config = dict(
    n_layer=13,
    norm='rmsnorm',
    norm_eps=1e-05,
    rope_base=500000.0,
    attn_scale=0.177,
    init_std_o=0.0585,
    beta1=0.9,
    grad_clip=0.5,
)
Each number is 50 + 15 x the weight over its row's rms, rounded and kept within 0 to 99. Layers, rows and columns count from 0. The size before them is the row's rms in percent of the matrix's.

# q: layer 7 attention query, 96x96, rms 0.0788, rows 0-8,32-39,64-71, columns 0-95
# k: layer 7 attention key, 32x96, rms 0.0727, rows 0-7, columns 0-95
q0 091:31 62 65 40 38 58 28 50 53 40 54 44 37 34 60 76 49 43 49 70 43 83 43 78 45 51 60 48 59 50 52 45 75 48 75 35 69 75 62 72 66 18 40 40 46 33 48 36 24 38 40 49 56 33 47 23 36 26 70 47 51 59 31 46 43 73 50 73 51 22 48 39 12 38 22 71 39 61 56 58 43 60 48 30 50 64 33 47 74 36 58 63 42 44 48 55
q32 090:24 51 26 33 62 64 46 19 40 26 52 65 41 60 39 83 43 51 51 62 33 64 45 53 60 43 51 37 22 33 42 43 49 65 63 31 50 37 67 67 57 48 22 36 62 32 75 54 65 70 44 36 76 32 48 45 53 31 39 48 41 50 65 49 51 62 69 77 41 18 57 75 68 51 45 36 65 79 50 59 56 31 69 24 41 75 33 51 51 67 38 49 47 63 46 62
q64 085:40 48 47 52 52 61 61 29 56 12 57 57 24 74 76 63 66 47 66 30 41 55 51 70 28 80 52 70 43 60 61 34 50 59 68 57 47 89 54 72 71 36 60 47 56 56 38 84 42 74 62 39 69 51 62 40 24 42 36 63 51 79 54 41 27 35 59 76 71 39 59 49 55 47 41 35 52 52 44 77 60 39 53 45 46 41 48 33 63 39 62 66 50 32 33 49
k0 087:41 76 72 46 52 60 43 51 22 38 82 34 34 45 35 37 41 58 66 42 69 60 74 60 54 66 64 40 47 73 50 42 58 36 78 66 69 34 52 51 65 59 31 46 71 75 56 53 43 59 49 33 64 16 41 69 46 34 47 56 35 42 47 43 56 31 77 59 71 44 32 60 45 46 60 58 52 52 46 37 67 19 37 41 81 80 45 92 60 43 44 42 50 43 53 52
q1 077:75 35 32 43 58 62 33 68 67 37 55 63 51 67 51 34 71 64 47 26 45 38 27 35 46 81 58 56 71 58 82 52 41 51 38 44 56 58 68 29 53 46 67 46 28 28 18 46 43 45 19 54 54 66 55 53 64 52 37 45 54 51 18 32 36 30 49 69 27 69 58 70 67 62 36 45 27 60 47 38 48 73 38 57 64 43 74 64 20 37 50 52 67 54 54 44
q33 085:64 55 38 67 47 41 22 78 64 59 58 27 41 60 48 38 40 62 49 66 59 27 24 48 65 66 56 52 89 60 57 41 44 32 39 55 39 78 50 51 67 54 53 63 42 50 07 44 25 50 53 40 19 59 54 59 80 61 68 38 50 16 46 55 46 39 43 39 66 67 34 58 54 52 29 56 46 45 50 36 35 59 51 96 47 41 61 41 43 36 44 65 49 50 59 31
q65 069:58 42 17 67 32 42 46 59 54 41 62 58 19 59 50 44 61 21 41 51 36 44 41 47 29 58 71 58 63 43 56 51 32 56 32 55 49 56 54 39 50 68 43 32 65 38 14 34 48 43 30 39 17 59 44 29 52 72 80 40 69 49 45 63 56 53 34 71 21 55 51 46 40 46 01 54 36 33 63 44 37 66 36 63 14 48 61 46 71 49 58 59 59 47 60 54
k1 088:74 37 32 56 26 42 67 55 44 50 37 89 60 36 62 40 53 40 47 25 57 58 48 43 58 58 51 50 44 54 46 31 31 50 51 41 50 33 57 64 47 54 67 33 50 69 79 38 48 35 74 63 59 65 73 43 78 51 24 20 76 55 56 57 47 38 32 20 27 71 34 30 24 50 71 52 62 21 48 76 56 33 37 47 49 51 31 46 71 59 57 54 34 58 67 61
q2 083:59 48 44 53 64 61 49 35 63 53 53 38 61 79 60 65 78 51 55 29 64 60 71 27 37 71 53 92 37 50 71 49 55 36 55 57 52 65 29 58 66 44 73 53 39 34 65 65 38 32 26 46 61 69 44 45 48 57 53 60 55 72 34 28 56 47 62 85 29 48 51 63 27 74 54 36 60 67 59 27 61 69 31 55 69 43 82 49 32 60 47 72 47 34 38 57
q34 089:47 27 32 71 60 30 55 47 45 68 29 34 52 74 64 64 49 50 56 45 43 37 59 42 43 67 85 81 77 41 32 56 41 30 32 77 49 59 45 64 45 69 45 53 59 47 47 70 37 56 47 34 27 77 64 43 64 56 63 44 23 60 55 60 41 49 82 80 42 32 49 57 71 58 40 67 34 64 52 25 62 66 75 54 41 74 60 30 42 57 43 63 55 31 36 38
q66 070:62 43 45 55 46 29 55 71 40 55 50 19 61 64 37 40 53 38 46 70 07 22 62 57 59 60 64 79 69 29 37 48 65 55 39 43 35 63 27 66 44 51 33 52 62 70 32 57 32 46 36 51 34 62 58 54 78 76 52 58 46 58 55 43 56 42 71 74 58 44 78 53 58 86 35 53 40 60 47 08 54 62 62 50 51 38 36 33 39 68 35 49 63 44 34 54
k2 082:55 34 40 63 52 37 43 52 59 66 40 55 55 26 43 42 50 58 60 35 59 60 58 75 31 57 56 52 68 39 58 40 38 41 19 54 21 54 54 15 54 36 32 30 26 40 55 42 57 44 51 80 57 51 29 77 91 41 39 71 73 68 65 76 39 40 38 17 53 70 56 33 66 59 55 65 39 60 71 47 64 69 45 60 44 48 24 42 69 72 59 55 45 45 64 51
q3 076:51 51 44 67 51 80 31 64 65 51 49 30 64 51 33 30 82 52 52 46 46 59 52 31 38 52 58 45 63 52 62 27 41 57 47 48 48 59 51 50 57 46 42 25 29 32 18 34 47 66 55 46 28 66 21 25 68 53 55 60 58 53 41 28 54 41 51 39 36 90 30 72 73 44 01 47 57 62 42 36 44 61 43 38 29 69 63 29 24 53 47 49 57 50 61 63
q35 078:51 45 48 75 32 57 22 65 56 47 48 49 47 83 59 37 76 60 47 34 46 47 33 40 26 63 43 41 72 56 65 56 30 34 34 58 56 55 45 33 52 55 59 27 50 36 35 30 37 44 61 67 22 57 37 66 60 61 71 84 76 48 49 17 65 47 41 46 36 74 41 68 23 60 57 54 48 51 54 19 67 56 41 41 53 48 78 33 32 49 45 41 39 22 63 70
q67 082:64 27 46 64 24 51 38 50 63 54 46 55 45 55 75 46 70 52 34 50 72 56 41 32 51 70 58 45 80 73 59 48 35 53 25 89 42 45 68 29 33 57 40 30 44 30 40 38 43 46 38 36 29 68 39 16 64 59 62 70 64 36 54 53 64 64 29 48 54 64 35 43 47 67 24 47 36 38 56 39 52 58 23 73 41 52 74 17 53 31 50 52 66 53 67 44
k3 083:64 47 30 58 36 45 48 68 60 70 34 67 55 41 73 50 55 68 35 57 51 09 25 55 60 55 33 44 34 42 64 44 41 44 50 52 45 55 47 65 23 67 93 62 46 48 48 14 41 64 42 66 39 82 69 47 71 50 42 50 38 45 38 27 60 44 29 36 32 55 70 71 41 42 34 40 57 26 46 44 40 38 55 51 39 53 48 21 45 75 77 54 73 42 63 43
q4 074:73 32 16 58 46 69 59 36 68 43 57 30 75 69 47 73 58 65 50 53 61 32 55 28 53 46 41 41 56 50 35 61 45 50 37 54 72 25 62 68 59 46 40 52 53 80 46 58 58 52 74 51 30 51 28 37 36 59 42 42 48 40 38 45 81 62 39 75 63 55 32 55 77 57 41 28 54 63 11 11 38 59 55 40 34 68 75 42 70 43 53 41 59 35 52 55
q36 091:49 42 44 71 58 57 62 43 61 34 53 51 42 69 55 98 72 51 58 46 37 62 57 43 37 59 27 50 31 37 24 51 64 39 56 40 76 42 26 70 58 52 54 81 80 64 60 45 52 70 60 55 60 72 68 27 22 51 43 56 64 46 45 69 38 40 51 87 41 34 62 45 47 52 50 40 65 55 29 68 29 37 66 27 64 64 29 25 50 34 59 45 51 41 60 62
q68 079:54 31 31 70 75 61 69 60 71 26 48 51 56 79 63 72 45 35 53 42 51 36 61 52 61 67 31 52 45 63 44 55 37 24 37 63 59 43 49 61 44 25 55 57 50 34 61 47 40 58 48 37 38 82 54 31 10 44 27 52 46 47 38 42 49 55 70 64 71 64 63 62 70 74 79 52 51 47 41 53 44 52 57 29 48 39 54 08 78 43 59 30 78 55 53 34
k4 080:39 55 52 83 31 62 20 51 59 82 58 34 41 10 66 27 50 53 58 48 54 40 32 51 51 63 46 18 50 72 68 69 46 36 42 60 70 47 27 58 72 67 45 32 49 64 66 23 53 50 47 61 44 51 42 69 60 37 67 36 40 49 31 40 50 37 29 56 49 63 49 60 20 51 49 31 60 41 28 50 25 27 31 51 33 56 40 39 74 66 70 61 42 49 36 51
q5 081:65 34 36 53 27 56 21 69 54 58 37 67 47 72 42 02 69 60 29 45 59 61 47 54 53 67 54 40 86 54 71 40 29 44 38 66 46 45 32 24 48 41 61 42 30 27 32 38 41 38 51 51 45 49 35 49 61 75 53 67 41 30 35 29 31 34 54 54 45 65 61 43 49 48 25 35 33 32 62 55 68 55 26 54 35 33 58 33 46 45 55 54 17 62 56 62
q37 086:52 13 46 74 41 59 36 66 71 31 57 64 33 62 50 37 68 76 34 48 59 46 47 41 63 57 58 55 56 69 69 69 29 28 30 62 53 53 29 38 47 37 25 55 41 50 38 21 63 45 66 60 12 65 62 30 49 62 58 58 46 43 21 44 73 44 54 69 51 45 57 56 61 60 37 66 47 43 46 38 72 70 28 62 26 63 54 20 34 38 61 38 49 32 67 38
q69 075:51 29 21 70 19 47 37 43 75 60 40 70 41 55 57 47 83 55 48 67 45 38 28 46 49 73 57 52 56 50 58 70 39 46 27 83 66 53 50 20 29 68 55 41 59 56 52 51 61 42 47 52 31 56 45 16 47 84 68 55 44 51 46 23 61 60 38 63 30 56 51 57 43 48 12 48 48 54 64 51 58 76 21 50 37 38 59 30 36 62 42 64 38 46 59 36
k5 093:65 32 19 60 39 45 42 63 79 58 26 65 59 40 61 49 54 43 41 47 48 36 41 54 55 63 25 43 38 38 47 60 52 35 45 53 29 70 46 48 30 45 78 57 32 46 23 30 45 66 50 67 39 74 42 44 81 29 73 69 70 59 60 36 53 47 55 35 28 68 55 52 41 51 27 60 55 26 54 41 50 70 39 47 25 58 19 24 60 71 72 50 75 31 37 56
q6 092:50 69 36 18 64 55 60 58 23 59 53 49 58 45 48 52 37 36 43 57 26 44 67 53 51 26 54 53 38 11 63 50 49 60 52 34 58 62 59 40 34 29 30 71 27 54 58 34 50 51 43 60 59 60 53 55 66 41 41 70 33 55 49 59 69 37 34 55 41 10 29 86 74 56 63 52 46 33 60 29 45 54 49 24 35 28 36 65 30 78 48 35 43 19 54 56
q38 100:81 25 37 39 54 62 53 58 42 81 37 59 52 55 62 36 37 54 47 47 38 44 60 31 34 51 38 71 55 45 64 56 37 23 19 55 39 45 47 48 40 35 44 53 49 61 40 66 44 46 44 76 30 79 63 55 40 50 28 44 42 51 30 53 65 40 43 63 51 40 73 79 76 63 46 65 74 32 69 34 52 80 47 26 31 72 55 24 66 68 43 33 40 36 36 24
q70 074:54 35 55 39 47 45 56 51 43 50 35 62 65 39 54 67 55 47 32 52 56 43 34 54 50 36 62 62 32 63 48 52 69 68 78 33 67 61 71 42 20 43 50 78 57 73 24 40 52 59 10 43 45 39 40 59 45 61 87 52 46 41 69 25 61 70 29 39 48 41 71 25 47 41 51 84 56 62 72 48 67 53 56 55 72 36 27 50 41 80 23 28 43 51 43 56
k6 095:69 44 04 61 41 46 38 57 75 62 38 58 54 55 73 63 36 73 46 60 23 24 46 56 43 54 20 42 45 32 72 68 51 55 58 38 55 63 60 53 40 46 62 46 55 59 12 42 55 40 56 58 55 57 77 35 36 38 52 84 46 76 56 62 50 52 64 55 24 47 68 58 45 59 21 51 63 31 46 52 22 55 39 53 43 39 55 24 63 58 48 82 51 42 31 59
q7 077:51 57 61 63 63 62 58 26 68 29 43 39 47 71 43 41 99 54 58 25 50 62 43 69 69 54 65 65 48 64 37 50 43 81 58 39 51 52 48 43 55 61 53 43 30 50 55 53 62 51 46 53 36 59 41 41 53 34 66 53 27 35 39 11 71 56 43 52 44 58 45 41 61 35 31 65 46 71 41 59 34 41 52 62 28 31 45 25 59 48 39 31 51 75 08 60
q39 085:49 53 19 54 34 41 49 62 32 46 42 41 50 50 56 44 67 57 52 34 30 42 37 53 66 37 66 27 54 51 83 73 69 66 22 55 71 51 48 43 33 41 24 35 39 45 81 61 55 51 57 52 64 70 17 39 51 35 46 41 38 46 57 28 49 56 25 20 74 59 63 54 58 61 36 40 31 45 77 37 35 58 78 52 37 25 30 59 20 58 57 34 66 50 54 47
q71 088:65 52 45 59 38 68 67 56 36 37 57 35 57 55 45 44 67 46 44 55 53 67 74 69 20 57 62 76 72 64 63 55 32 67 61 52 80 37 29 69 31 36 34 61 36 77 26 76 72 39 58 71 44 57 39 34 53 37 42 51 19 37 66 60 56 65 48 46 35 25 56 63 57 54 19 41 43 35 30 68 72 34 66 65 42 58 39 60 51 57 47 82 47 64 61 53
k7 094:43 54 64 43 61 60 36 41 54 61 25 62 39 48 60 43 61 73 84 45 53 40 74 48 46 47 45 72 52 28 77 35 49 49 26 53 87 75 85 56 54 52 58 46 43 58 63 21 45 74 25 45 35 55 51 44 64 25 73 24 45 42 49 46 47 24 61 46 71 51 53 42 67 59 62 32 56 44 29 42 53 58 59 45 27 69 19 52 72 49 45 59 42 37 24 43
q8 072:26 81 49 32 51 46 48 51 26 46 28 39 56 37 53 63 40 42 54 57 50 32 60 16 54 44 44 51 39 52 27 67 63 53 57 57 68 49 81 55 25 51 57 59 59 41 54 20 11 33 54 50 74 25 41 77 58 46 50 47 59 70 57 95 31 36 53 47 32 42 35 45 50 34 77 63 45 73 63 61 40 56 59 42 44 51 27 70 57 44 49 40 69 49 31 52